python train.py --hidden_act="gelu" --norm_place="pre" --positions="learned" --parallel_block=true --init_std_down=0.0336 --optimizer="muon_hyperball" --learning_rate=0.014 --lr_head=0.00405 --max_grad_norm=1.0 --warmup_steps=0 --decay_fraction=1.0 --batch_tokens=131072
Each number is 128 + 24 x the weight over the matrix's rms, rounded and kept within 0 to 255. Layers, rows and columns count from 0.

# layer 7 MLP down (transposed), 3328x832, rms 0.0336, rows 1499-1514, columns 520-623
[[127 115 139 114 186 154 108  70 125 134 120 133 151 159 119 158  91 105 140 115 123 135 118 114 134 153 131 122 117 133 107  90 126 112 136 117 148 133  63 144 146  85 114 143 116 131 126 142 123 134 134 140 109 168 128 137 132 123 122 168 136 148  94 124 112 106 149 168 178 135 155 111 144 132 118 193 142 134 127 108 157 149 142 110 125 112 128 108 124 143 135 163 129 132 144 125 131  98 139 132 104 180 124 123]
 [119 135 125 109 107 130 145 129 144 105 185 185 104 144 114 112 201 101 116 105 206 120 123 144 157 138 100 125  73 139 122 164 135  95  54 108  47  97 126 189  68 110 126 160  79  88 147 136 137  88 192 134 159 134 166 147 137 121 125 105  95 157 162 123 133  96  98 154 104 142 164 142 150 150 120 133 103 145 158 129 137 130 183  86 144  85  81 145 102 110 201 104 129 131 159 147 147  56 133 118 134 109 164  82]
 [120 142 105 100 170 137 109 135 117 101 108 162 152 107  88 135 128 154 125 143 118 127 135 117 117 133 139 129 108 131 131 148 126 103 111  97  87 129 137 123 190 112  92 135 116  99 142  94 151 110 130 162  97 157  91 142 118 127 127 158 161 163 151 158 132 117 126 128 137  99 129 126 162 133 128  95 151 145 102 135 116 132  85 117 147 186 146 147 126 134 122 117 110 140 146 150 152 112 134 140 153 129  95 117]
 [180 112 165 135 144  69 151  63 138 129 183 136 136  77  90 145 146 208 123  95 109 169 113 144 134 123 105 155 163 209 159 144  91 128 140 155 122 158 134 141 110 131 161 156 173 125  99 145 148 139 107 182 125 121 129  94  93 109  96 115 101  63 124 114 131 132 157 102 135 174 140 106 144 127 129 114 121 117 165 132  91 152  84 109 138 152 143 141 147 135 108  78  59 150 115 128  94 131 156 112 124 148 117 144]
 [123 142 160 131 116 146 145 109 172 103 127 114 140 106  94 145 112 114 126 118 111 107 117 150 137 115 139 114 120 122 109 143 141 112 154 125 136 145 171 145 117 118 139  88 110 163 148 139 135 136 113 116 142 128 151 114 126 157 161 106 118 124 109 134 134 101 111 145 123 158 103  94 123 131 118 121 132 145 121 136 115 117 129 116  99 133 121  62 136 111 126  94  77 165 115 151 149 112 144 141 168 102 115 135]
 [118 149 185  84 129  95  91 119 144  76 153 124 192 120 137 127  89 128  77 106 140 149 153 146 104 159 112 112 143 139 133 122 153 151  99 136 140 132 123 180 133 121 113 132 154 100 152 107 130 134 132  83 124  91 124 101 164 101 127 125 123 137 148 102 122 108 160 128 123 121 108  88 106 104 134 153  91 107 125 166 101 117 148  97 140 155 101 167 158 135  95 155  95 123 143 101 177 131 135 141  93 144 133 130]
 [129 110 113 133 160 154 127  91 104 118 128 137 153 128 113  75  87 111  99 123 154 153 129 107 103 117 127 119 141 100 128  93 116 146 125 171 138 106 135 105 132 135 156 131 115 141 142 145 110 150 139 105  93 142 142 156 156  91 138 118 127 154 106 136 136 186 161  73 135 109 115 130 123  88 115 128 123 129 131  90  96 116 142 155 121 134 115 119 133 106 175 111 109 115 123 122 116 146 127 128 111 142 144 134]
 [133  84 150 136 124 125 145 140 103 141 150  95 154 118 174 130 101 138 194 125 107 140 120 108 138 128 114 104 134 112 155 181 165 152 123 119 136 148 155 122  76 106  73 159 107 156 149 109 120  98 146 126 105 185 184 176 184 153 145 134  88 112 103 146 133 112  94 154 135 150 125 124 130 103 119 125 125 151 166 149 118 102 150 135 171  93  92 164 130 117 130 137 146 117 110 148 141 105 129 115 180 183 136 118]
 [150 142 119  96 100 109 136  94 151 127 149 201  85 108 100 149 132 153  70 104  91 122 130 141 161  99 124 115 155 133 129 104 130 100 156 149  77 125 120 122 138 115 137 106  85 137 137 104 134 133 134 130 114 162 156  92 127 107 138 132 100  92 132 137 137 150 105 148 134 129 113 168 140 138 182  84  90  99 144 165 107  93  91 112 106 161  77 103 117 146 113 142 158 112 167 153 135 131  80 103  93 121 130  60]
 [137  94 120 130 106 126 147  91 123 100 117 126 148  70 118 109 121  95 110 116 153 138 158 123 137 115 128 162 138 117 168 135 124 101 150 149 108 115 121 147 143 158 142 145 104 156 175 126 125 122 198 143 119 154 159 138 143 144 140 139 156 136 116 143 103 116 130 117 132 121 108 107 143 114 132 125 132 105 116 123  97 116 112 118 103 108 118 102 157 146 149 111 134 153 139 131 132 102 168 140 160 148 166 142]
 [124 123 114 116 119  69 165 134 125 129 172 160 107 108 114 152 102 115 133 147 143 142 118 109  79 120 147 153 130 158 159 182 152  84 128 184  85 117 149 141 101  95 136 136 137 103 120 111 119  92 137 123 122 129  97 120 141 147 144 147 105  78 125 154 151 127 114 132  96  61 147 112  83 115 157 143 106 135 135  96 110 141 104 124 125 144 100 118 134 143 139  75 114  98 146 111 102 158 144 174 130 116 109  83]
 [158 110  94 117 205 153 100 102 134 142 114 120 163 122 101 123 107 111 136 130 131 145 149  80 105 142 103 109 146 130 156 113 109 107 138 148 124 145 161 144 121 151 140 111 181 119 118 117 131 133 121 128 165 107 136  84 115 143 156 135 123 117  82  89 114 180 143 151 127  88 148 123  97  91 103 143 120 101  94  85 165 163 115 143 124 100 141 106 117 147 139 126 108 113  89 123 155 120 124 134 186 100 122 103]
 [119 123 146 192 125 123 108  98 128 121 109 145 123 157 144 135 131  67 139 102  94 112 159  80 121 175 119 142 144  95 134  85 141 146 129 147 123 120 145 131 192 119  99 132 102 106 135 111 152  77 105 127 208 112 134 153 157 169 119 106 133 139 100 169 130 111 134 106  84 159 119 119 129  76 113 141  93 147  93 125 148 148 135 148  78 111 160 116 136 101 140 175 104 115 144 135 112 146 126 115 146 109 161  97]
 [ 92 165 124  72 151 112 109 125 130 174 141 139 114 129 128  69 114 130 125 135 134 152 110 139 132  74 166 125 102 119 131 146 183 117 121 116 156 164 144 148 133 153 114 121 155  82 109 121 146 164 154 134 183 153 127 123 160 132 109 148 138 144 183  96 169  79 112 122 131 135 124 139 135 130 150 155 122 107 164 106 134 130 131 109 162 115 133 125 111 144 167 114 131 101  91 129 137 144 148 136 117  59 118 129]
 [137 106 179 111 115 128 176 101 174 152 162 140 163  92  96 164 162  97 130 191 105 120 186 125  90 132 176 133 140 176 115 138 123 138 115 148 108 144 155 164  99 169 166 141  69  89 154 128  87 141 101 138 131 112  99  86 142  80  96 119 165 168  99 126 125 162 136  98 105 137  74 106 155  87 116 158 102 132  86 162 108  77 125  96 104 118  91 100 139 155 143 114 146 144  93 117 146 112 128 102  93 125 122 136]
 [143 133 135 126 151 111 125 159 106 126 117 159 124 150 137 118 123 111  95 115 140 110 116 106 136 162 156 135 151  84 101 107 125 129 134 133 115 135 152 110 121 195 118 143 173 149 124 159  69 134 162 109 183  86 120 114  69 128 110 148 121 114  97 108 113 122 143 154 136 120 185 137 124 117 124 124 163  82 147 107 108 128 131 134 138 136 130 132 154  75 164 131 148 134 129 162 133 108 128 112 139 126 129 130]]
# layer 7 MLP up, 3328x832, rms 0.0336, rows 1500-1514, columns 520-623
[[ 80 125 104 123 120 149 156 136 129 127 162  81 163 123 139 163 125 128 138 127 132 123  72 163 153 159 129 166 168 114  86  86 142 174 108 121 150 124 135 113 145 131 125 157 103 145 131 123 103 120 133 147 147 117 116 169 121 135  95 132 133  90  92  67 126 113 112 160 165 132 157 118 170 133 100 122 189 134  91 132  99 127 136 126 106 112 203 102 116 116 127 156 170 160 110 140 134 141 124 154 140 136 131 119]
 [129 122 179 100  98 153 117 126 185  83  98 117 103 144 135 152 119 127 106 116 104 152 183  98 119 105 123 103 133 159 114 112  84 104 150 119 144 134 145 133 140 154 116 145 109 152 135 131 150 107  79 153 107 136 131 150 149 137 155 121 145 131  96 125 135 135 133  69 118 118 133 155 132 124 149  81 163 150 138 169 118 198 134 114  88 133  85 143 154 131 102 151 114 144 146 139 111 127 136 137 133 132  93 123]
 [140 127 105 112  94 128 149  72 131 176 176 113 144 139 131 132 147 153 156 142 136 125  28 116 136 130 100 143 146 152 130 117 118 144 103  90 135 140 153 129 106 162 136 113 142 136 160 132 151 158 113 157 135 112 151 169 148 113 148 111 104 134  90 161 127 103 145 161  97 154 165 121 152 123  86 103  99 102 138 115 145 109 164 132 157 123 116 115 152 102 154 134 101 151 149 173 118 119  70 113 165 102 122 146]
 [139  88 138 114  97 108 153 119 161 133  89 142 108  92 124 117 152 166 149 140 122 156 175 146 135  66 126 140 143 149 166 100 129 124 141 127 136  75 119  92 122 112 166 157 144 124 126 130 132 123 149 148 115 153 101 118 161 125 149 157 143 173 146 121  87 132 127 170 152 127 128 137 132 156 103 152 106 110 115 184 132 154 142 136 106 116 137 144 112 102 128 122 150 126 139 107 141 115 159 122  98 144 152 156]
 [142 147 184 109 121 145  98 114  99 121 151 150 138  98 145 142 138 185 157 132 137 102 124 136 153 149 123 121  94  94  99 131 153 149 126 128 136  86 133 156 109 145 129 106 139 142  83  99 145 138 109 111 141 118 126  75 166 111 144 160 169 123 104 140 156  80 125 122 133  73 108 133 121 113 105 112 121 128 136 126 107 121 122 130 156 106 113 100 145 112 150 147 115 108 126 137 152 145 116 136 188 149 149 110]
 [107 135 104 108 100 148 170 125 102 122  99 109 141 153 106 145 158  90 150 114 169  84 121 111  91 144 104 146 141 155 133 107 114 151 146 132 116  82 142 128 121 100 133 159 151 126 105  71 115 131 150 156 127 119 107 141 105 112 123 114 151  90 108 134 152 124 160 151 178 127 120 151 182  85 155  91 124 129 158 142 137 175 123 159 135 162 100 113 136 129 120 126 115 111 168 119 137  82 155 136 155 121 157 150]
 [136 168 172 144  90  63 121  98 130 167 127 146 142 144 133 136 140 110 124  76 112 124 141  98  69 138 134  94 159  74 101 151 145 132 135 159 160 114 133 139 136 126 108 119 129 150  90 134 107  87 102 123  96 114 128 167 136 159 134 132 136 152 131 136 138 174 131  96 127 150 137 126 143 103 125 124 158 134 184 115 145  93 143 140 115 123 138 146 129 125 104 130 146  75 126 150 118 149 148 118 149 143 127 142]
 [131  78 102 146 115 155 116 153 129 137 123 169 143 111 117 144 130 178 149 155 178 146 117 127 116 134 109 147 117 109 128  96 109 141 146 124 109 143 120 119 118 144 138 170 135 146 137 138 156 158 128 122  79 114 118  94 132 144 137  92 152 117 138 124  87 116 110 128 163 142 125 151 108 104 148 129 132 146 116 101 139 173 109 148  89 117 120 147 132 127 133 116 154 120 128 142 108 133 122 130 116 140 127 144]
 [146 144 149 143 100 110 136 127 145 117 106 139  95 107 104 100 107 131 152 142 146 151 135 115 123 116 139 122 164 123 151  93 145  99 132 141 130 165 132 119 136 145 108 134 141 131 136 124 128 123 143  77 134 163 126 148 123 122 166 139 133 109 112 134  70 123  94 137 104 157  91 161  79 134 119 122 162 121  89 107 133 123  87 144 159 119  94 157 138 128 160 126 139 115 122 130 108  68 137 137 124 127 122 132]
 [116  88 124 171 142 158  86 109 133 164 135 156 108 117 121 134 156 128 111 183  74 109 124 106  95 152 220 148 115 155  86 167 160  97 134 120 158 110 179 149 105 101 103  75  94 133 166  82 153 124 120 135 100 127 110 104 166  76 163  89 148  87 112 135 172 151 166 157 149  86 168 122 106 119 118 148 111 154 139 134  96 132 131 141 109 106 130  74  98 119 131 116 148 114 113 148 132 108 117 162 157 116  60 113]
 [119  86  88 116 123 160 130 150 121  99 120 103 130 108 124 148 134 128 101 124 130 142 137  73 155 138 157 136 112 134 151 114 135 128 185 136 131 126 136  99 131 153 140 130 139 132 132 109 142 155 119 148 101 124 150 111 104 100 122 143 112 123 146 102 159 140 114 132 131  86 120  70  76  74 112 127 144 139 107 161 118 153 121 137 150 139 137 113 113 109 119 147 121 137 129 165 166 140 143 160 157 127 127  90]
 [130 152 131 101  83 108 138  83 151 105  96 139  91 143 103 130 133 132 133 157 114 165 114 177 140 150 110 119 152 118  92  94 140  94 116 126  99 102  91 150 146 130 112 144 144 193 113 105 106 139 128 134 117  91 173 170  81 125 122 134 134 117 100 122 159 147 137 102 132 144 153  85 139  96 141 100  94 154 147  96 103 138 166 154 112 190  98 134 161 139  82 134 123 127 156 112 143 122 119 111 158 102 172  99]
 [149 137 186  74 111 136 204 164 150  93 104 172 135 132 144 119  90 156 142 122 142 106  83 114 140 104 136  99 131 158 117 106 152 133 132 125 122 127 134 169 101 158 123 121 124 145 121 140 163 141 152 171 116 157 138  97 144 117 125 152 122 117 172 130 134  78 183 158 124 153 126 112 120 141 159 125 151 184 142 134  90 104 178 157 159 131 139 161 127 187 128 143  88 140  98 151 114 159 142 120 123 102 110  99]
 [125 124 143 132 103 145  98 165 157  73  89  92 158 133 157 135 104 132 117 169 141  64 128 127 125  81 170 107 122 145 142 123  81  95 129 130 109 130  91 101 142  95 133 113  86  94 151  71  80 106 119 144 183 122 135 128 112 192  95 105 110  98 181 140 146 117 111 164 145 126 136 141 141 117 165 128 127 140 123 118 140 102 132 124  80 111 106  96 132  96 149 169 150 119 155 134 164 150 152 108 179 133 132 137]
 [124 106 145 131  95 121 134 135 125 104 151 131  86 166 166 116 152  76 144 170 118 105 153 145 123 128 156 133  60 132 125 122 136 122 160 125 129 152 134  99 111 183 144 171 142 152 101 150 144 117 140 100 157 121 133 123 100 138 115 133 120 139 121 111 123 121  89 134 135 145 133 100 109 138 136 149 116 148 123 148 158 120 150 165  80 155 130 181 144  93 138 138 148 161 137 130 109 137 120  97 144 140 117 125]]